{
  "init_std_up": 0.0444,
  "decay_fraction": 0.418,
  "decay_shape": "linear",
  "max_seq_len": 2048,
  "doc_mask": true,
  "dataset": "wikipedia_en"
}
Each number is 128 + 32 x the weight over its row's rms, rounded and kept within 0 to 255. Layers, rows and columns count from 0. Numbers have three digits each. The size before them is the row's rms in percent of the matrix's.

# layer 6 attention output, 128x128, rms 0.212, rows 0-99, columns 64-127
107:095191093130147125116193215130071135140102135094153184120114063139147103151087107101123128161106099146146101102119035096151167124202106113119172081122140118150085085106115105166145129141162143
095:113105208153170131122134115054123148109132213114143096153101075145192162148152196076140070147154168161175153145096141110172114142104134102066171146172118135137098155131144107190113190116116106
093:180107158141144094155135132080159134131163087175056141118138101158155135090121133148125173144169146114147100110114099113168134104129167108129138118094132163078128116118100196187160112123133063
116:100134136103116122169170148146129083112133135076084169132090144133085094185122062113115096127084109094118118062133116081134080163111074115146115139107142146094069125160157124138151111116130134
097:151090122122098159163126127090148184162161121119112093185169101147173137143124080120142112125141161142177211134116108135174119164055172148143136122136143091122132166171132180102124139129100138
112:092108086186146074163123201131186130114173132101150180095166125143115129172097122162114129104091133093078128144164099102187099154166107108100179128123162090151141124135109122118133096081159129
094:136117132108051141153142139149122126114096037120153120133157166107120103177140161141166144181057162161149142061109092115120179121107092163158130078111145137164098144139129115116148122111128053
099:143078100089133065118179120118157171097174039109147121087102121176126140103151146134122145062139145120131121144132115121078162163100138131113089129149124117127102142131132125099117135193143087
105:129144086118158156080102104201123192099178098071136114122142167130160211065112095106099104140114135069080135151128165139147213173136122118105065132120145117125138121173122129128114115063138165
094:128111149091134070106086130128125111121096104058177090061122112157125121158102131159128153198189138104111081116132166089188150120109078058133170086171104116079125130060144147148093118134154132
111:200113112085132115084174117107106132170160185161075041114159136123126150083069082157129147162092090171128098097188147147107178087078164176073095136105165150122117105101110127129119145116171114
093:111148158171151152105145144189114122107129126139148145111150133073193162198142143119172154137089102081139164108101109184112099191202140125101130167159111127093131116123095115077119169116119101
095:158134115130109129126128084192166136139104140089108124175145149161099054137137177146122146156167122088139113089101173158155107085084164086115178136177114138147128118147098168086115093105131141
105:142071131175136148098172108184140128127138117101093096105163106090156139094128131118178090157102130098156125099119148057125118182139150101115103164119170132132125143142121189091154104151110096
098:168142134137073139107076166114166161153086107115096156133144109149146134057171112127171159145041138144159148095116128134144171062149117143179174168156140190108119164167196156124126082133085119
086:209150113067168099104156080122147109192097149137138127075156173139162173119102122099124134121174118154111108205147116116139148114124102129116039181173129120085140143079133101178093119098107153
104:132139086129129135094105112149134152073156081175177117135058136095165165073093109131174118127176126123140129238116176092117190119134101156093128087157160153099111161161065106151121102102119150
101:143137025183072061076086175153103121160124155105125144173136182124116171125118099153134116097115090123126084155139152127123121128083122130188129149159107113115081089112146119112129145125140085
102:151167132175096093116137132094119125106141164106138120122047132177099114096054177094112141109111112088162118166134145150147103109135147179102181134153124168189090144167092128141155108144085124
092:170121143140168097162149121164115105114101131060104129204127123131131093171131118115126089061109130168142173153109131090122055145089164088130092117162148165137174048136132071109122109134144112
105:129129177112138139047184124141169109093147071116081165077151124091081163164134087107134163126070155108116169083162144141158132105140139154150105143104150126143099123153128119106183137150161116
095:111138157111144116151143053121119077140152140148114162125091146118130176086159155180120106128125113077145147143140119130136111112162148127128187097130139150127157129131112133153101150119164176
099:179083165140133179170121166147139130163131095118123111150175117072155106139161118136160146123118128071111113110106143120152176100119131156166135136160142156082128121122185155100095148120119063
101:097182131091184133053131101162137076178115104146165115137134158180179112179151065162113217147085119129153098151165118086109130210124176115166145127125141128113121127186179126133137138150113102
105:109068136153176082116142138202163210114142095176117085163131135116065095112119078133143164171151178069115140112116098130145133027127087122110098172199117101110154110107125081119050143131102100
111:090115139109099113069081181097097066144191114147111121065132187176124157155098175132103117089112199116179123115093083085120063113104099151090087115137077185157162128110122081152114104163163141
094:151142201180129146113124081072178088158151199107153104130120111168168224102136096116121140122119111120139149148167060109175167144151083183113133163125178137125147097110133137110154164161061145
097:159104077138155136142147073154140195142078054061139157115114152137119160146128108171140098142104123140116174173192090140106148152090079106164100139138144145114141088114140117108093117120166158
099:092194163134099120102127083136136113150167080119158082085157117090159120070114087115118073120128155081107169140109134138091101119135168149159087167165128092096134095152121101130186145123145141
108:127153080148111106142119136122165194153130120085140127141139073090162180117105079158098210147135132143167108150112107137135146111135136141145121148162121140183126148098154112070134125082130097
107:123157195133089109142163097102174099120133098142090106148088174092066133102121100139113149093077097171146133111146121141105150114136151152131095139143131176095085122239091138153110155084167178
096:156132135207073194124212170100169088154150077117137086132192135186143084126132143112113180113140192130096195076123120122201092058132160161121141162095129128112099170150113144143116113153160107
101:141100157171122098133163107083089124106125107163104190160094139179181102148109107148110145133133124101136159093159069110114191118155182067119137122116103077168143058086102119160135137133153096
106:109132150099133143111219145115153167195148119115098103097075126160072142116184140121154091172054144130110095194107082056124151106112118118164114122112166101109158126126146071092179141107158130
101:147075153159093110175106145121081153141155076092154092096153146142130136086169191125057145048159073080143128131117146101138148112137191136129088074087148102146139126136128139118119085147166145
116:148054102127159104093156181159151140141121165144186128144097124246121141127155123094091093111180129084112112136185114151114155111137171150105143143158078111189135137060163134107132047187116071
102:184115133165110161122093126139107117164023099118137147187112186156150124149137102141115025154115110122092150141109148110107159123093102164156155097097110122118112101176155167141130138077103127
094:138178130187132122138087088117100160116103090116124075103134104131122185130120126106111109157121061070198113143096128094152140130097124110155100199153137093171108168167148094134095089086147119
095:091097134081115106135084105149109154188194143099139097074090124167116091224067154103125135097121119182127187106147054096125128126145167130140129092119045176122108127117141119067146137214130126
096:101102176121137082110153098156086141121085106138079151150142113109123126170077133137120106096150104135079145122166143084079170109136121131076124142155116139149160086166096149136161107090157125
097:091128074075109160151105093171137151166166176134116129154144143130109202147175103102119135134115109146150102143152113025184145169109113112110117117103141188149147182183138125141073126129122175
101:131144163144160158163117186155119095080118036119125139094096119100115111124121178132130145156097165080147154201130058105079116164115117099113103179147125166108090114133134195153066093131140095
089:091118139125097120070202174115090159148133115157101140150121123110111188154088156122095123130143095088095097084115096136175149218097110172095164110120090118137124128100136105161094128102109071
098:106127166129118144098131097107107145157136106086150040119156120114108088143076080180104088143114148186118132121146114156171135124116136139084143108122157115135112156121146141122114195148198162
103:129149079139140105134135160131185064128164108126096138092118128150104139149110120111160088136163082117135114105118159092143151110203104144122075138143104084087132121139162188119113162126171153
107:082132141147149117141150171181088147079116093055096137142096121172115130141072126141141085129197171109101129071120096138166155096148133169143129081174102121096158194132138094134089177141108127
096:097095088108126098144178088141110149138058072118117142051186141157120082071119128147116119136157112114121184122138088133108170127102135133139177072172137164100114128152135113141151107094173153
097:083145159110146073137136098164086167158124173070108138130125099112096144185111129145116184130116142205160144099128137078102137174138108107129161137173144142119059057072079161156111122168122165
097:104187126132121187070133146143153170103123178139120071116119147104101115101152148168108151169165127104148105118104192146128156086131104192148146162106134141105170126111117113107109089100083145
097:154090078152142141158204130181134149088090105144096091120136108126141197217081125103122134166149113078125134150163125136179121214114127143148119133128093181105125132100111141135105172137141085
100:159122169121053104188145130162128117117091113167145115130137175151179116066147101111115073129135180105148093167142121174141110176112188115112187143127162105132070089212173128105143099141128123
093:105144131125162080116110075151098120131167067148087155130146116064092064177143158094132138150085080088127094082069098130092111105123134164142159125133114163127158097111141113133112120134077174
115:085125208137132083117119126162117157145217142088115129140109079144147105118153087160148090081116130057128110081115137166121093107133143132183087145165143204166226163100096105118152154176161139
098:094072086120099144125143126130129086153164133122132087185113126103161100113184135123164131100175119136095138175116086081117125111151150130105162128170132053148157129114146140124137164194155130
100:143118124112135128123123075083088167078124121152134157130118101111177109160100168080113115145121142145169153085156092204148100104083061118117094136121109095115114072152141181128161164116097193
100:142106123131101156135155078123120127159096153165098171111091068154151059053052096172100123120142101139136129139118113141138151102063125176122104083127081105140167070135112141122164088084139152
091:186187156185161159074086169166125134119088161158099144146162143116096129076115164169158115121160130138116102114183179151163141099127072117083164096184146061101146131095114178104098146111043080
098:123168046108134095098130119105148086157092158085124181130120216098144145093123076167132131112139108197101158185107143119183095120130163162137149174146136134143167161105178125116123100088114137
104:127154145094132115121197057158146125154140130159122113159179123109085146132084129143155097179147092135104131095149094124130130085075110105117158148106133057125116159197105083122131108188066133
092:136133138085119117140132188104093114146167190154121188142111112121161112155119172128087152162138126054116179119176150113139149123164121077139121145130087138107115117164082181098126154044158105
098:066101075120132114150174098154112102173110185122136138063046119125188127121106109083152108140151104144141109115130138105112064140147163137139090162165018153118127105142119089131133101133127118
103:134146101101123165149110194155098203092110168087122078092135160183132099119120120093135128110105149133161159180089112155161074092138115091108100084156147159097112081098209105067112117163129119
098:140105157160127154070069136162124085137131156135082182108108091141138155113122160085110108191107120066092118084153126063109090108125126135116096141177147098130142148102105201127103103113112128
104:091058114090167094111092133116119080131071160105157131170145118112074157097058173122128145160116143085056081143086080109135136095137130078106092133122088123188099125114130128123078108137092158
097:076127134157142088131139142103174149124069118196092132109071181146164119131140155146109163129065135169117115150132098098057127118134083140110115119132118124131183112104105193127135123062090074
099:096061098129076090071115179048123117095124095155139153118138142040083121123139095142148133148151100116135119166090129141119129137138122134113152147083124177120080155124125142148145155065153184
104:127172126041073184157126146096090133082139147144095139187116127149176095182132117109171099182165159113144172061148143119147098172145130156178092146154135118121121082136118075161128076098081116
089:216110084095133142094105138171121095163160114170118090126089103108095067136148112135121088107168122069154149126180124094086110131154118141118153142151153121050152141124178128087151136189171147
103:159144112136127088127103091139114179107117084144179112187113101139138067111111125086086112167105173193146146139088078078104161188101152113132092106144138101133147174092076116114125111062105183
100:132171181061088091133210137126117149082059079146116084133115130172139146091105147127176119137115101123138125163126170101117132147104134103091145123120180162102129102110090095128126127126127154
094:196131162163116097134086200153079143142112136099188211143110189173086118154089105086175154188158120117158183166095177138126121168146103104079150076111111130132098115159168159145142040136133122
093:171167117111109127119191080090087115134182117127117143132125099063136153146141169119105100116122114080121105113086138136108123072101114096106113145123146152146147083146087101103115224157116166
105:054089123158123150104055153120142153105107159101142133124119168088104124115161101158114059161161135133103146168105106078092093098137109200153100099203117078103119160083098128082110118103144123
109:076105101175157117138111178125113093079145115130092137127126142146119097188130123100122146151087132129120088123152139068085133161155036084155112134173106141126077142143113143115133130115129077
103:128123141132060154145128118078137089107170160157145116138146144096088152095051132071149082119111106128068130157081102113071155095142180208112097175130124123103143090139149066121102126194127127
099:088160122092142133146128076168113066061197179147164137109096165159163146126115072165132137129134146138070149122138099172108091118161147168160081145123169166168107096197123151095113061165129115
094:191103187137054136069101126159118120086164118118084154136140142143099108138144143131155134133220156128128185124138148141098161116114077125072136085107124157030123146071174169144151083137142141
112:072121122101121192062140153126126113072066120139133146164163107146177067141124094121096180146166184138134148140170122108148108100095150129116098122110121156163128145120113115165138097130094161
099:082131118104157137128050153139110155153112162162112105121109149146106123197129081190140177123127123199102130121156140116118126163175101111079134142136190146162128176120118119135153130126097112
100:127147112143116118108091088137206150147103083179096105176168146126156148100091131147119178090167173113153145140123170133100145029130135120098157163123117104061155103174122153173111162100126142
097:153106142211103104128140160147150196102160156132100100119106118130160139171115158125167091123168103138120131095082136127118100131147148145131074135126148103093161172108085152123154116132107098
100:069112112126100078106064156124115122092077146128157107125104154118075097180118127159137129114091121118115124106123168090149117140142166141061064141195112130178114163113192129157126129123113175
100:104173130093117100167052149148048092111145107168149145090134125151126125105129070117149143133223136095127136061125169130131147215132131178109091107133133159125116117143126144143092099129115143
104:146063121125169132086109097160122118128150170179118132159195081136121113155096108130114099138073154145122121127178105135179163150151110124146131135157104150098168176151105116069119141138135154
101:159144089230069111106160084194125115138142180112186104101164136134109134117127127147073116103115108101147173144164140137152129148137124197109161074121140120112107157100104074124145133092106142
086:141136089092113074153183195148108143138143087108151056119149095101112111142150126112153170107123129153126169138107177109201149173150109111150147099213132110165172084161102143143147063156155089
094:083081148109086102113173088151156078147083144129187149138099110061132115118155124156178146103100147139173186163174173116175102152129064131116137098127166156138153060128086125134133106119120145
102:167156158094143124175105159143160108161106091120097092122177081082135148104085137122080141094161113160141146106112120165123104136158120164079058103145151088113131101129132187082110153112115173
099:185164093126090158072074141134089159126129095159061101116119124131092113212158085115139137165119150103146154133079113120144152173162083168137079129133106115154162107068150103121154197125143139
105:118111102147101134178077118132129119143147104092063122091135183197134106145141170134147108183100147129156167132056147105171139129138162066118144124113124184179136096129127075053095136098149085
095:097203113124134099124135152118115120126084118153128173094140157138128110129131163150124129120203153108123118091110130107120105091159108094107131132090092155142105110156152106139165088125141176
102:130105170125156141152173143131163137073167111151215098085134184135168105124070064113122131106127080084176100183152100129140153100146113129107115084105086088126125136179091099110172051199133080
093:129089094118119197094181169124144108125157113135126139157142141125151153152097162201103098083091171145128062111135122159172141133091131206130150136129090165083133106148149132101163126127157128
096:114172154086126132161111118095156139108112126151146179153128131116123095100103087108125077133143144149129077140121127136143095129129137120102071093078121059112109153115159123119110116153117173
092:105107168107081131104090105096131107126113096125081111087171167163173146144154178061041090131111147118093099092110133100191094124137138144140153101183146145138135075144148188087152117111124182
104:100122109112068153102143107098216109112076123148157125135127051174064136165193109093123124154113111180142124136173136141098190167168128156102135069189108093167125176184159143100127169127138143
095:115116112154148106163151108176143175153103151144094031166127179088128113103138135092106184076097126099167117120118078133153107094172164104105096115118197094092139131142071106123115138128112101
104:119071125125123049169090108206130109174119100121145110104119173119132109157170109129167126112114120114069137162157116120082096157143139131108118108153159195168160096129149088133102165088162151
094:153124122135119171106083154112062096134064120079104098081139157112110132190140084098216133123111148148111176136128138145125146130180058174174072100145094138174118134101166094150139136105114144
099:125167109095137112128125170087142113156086141117142143099126123096147109157108196133095080217142116109062157073103126101144108017137158070128119077125109160129126165151105133103121064118108084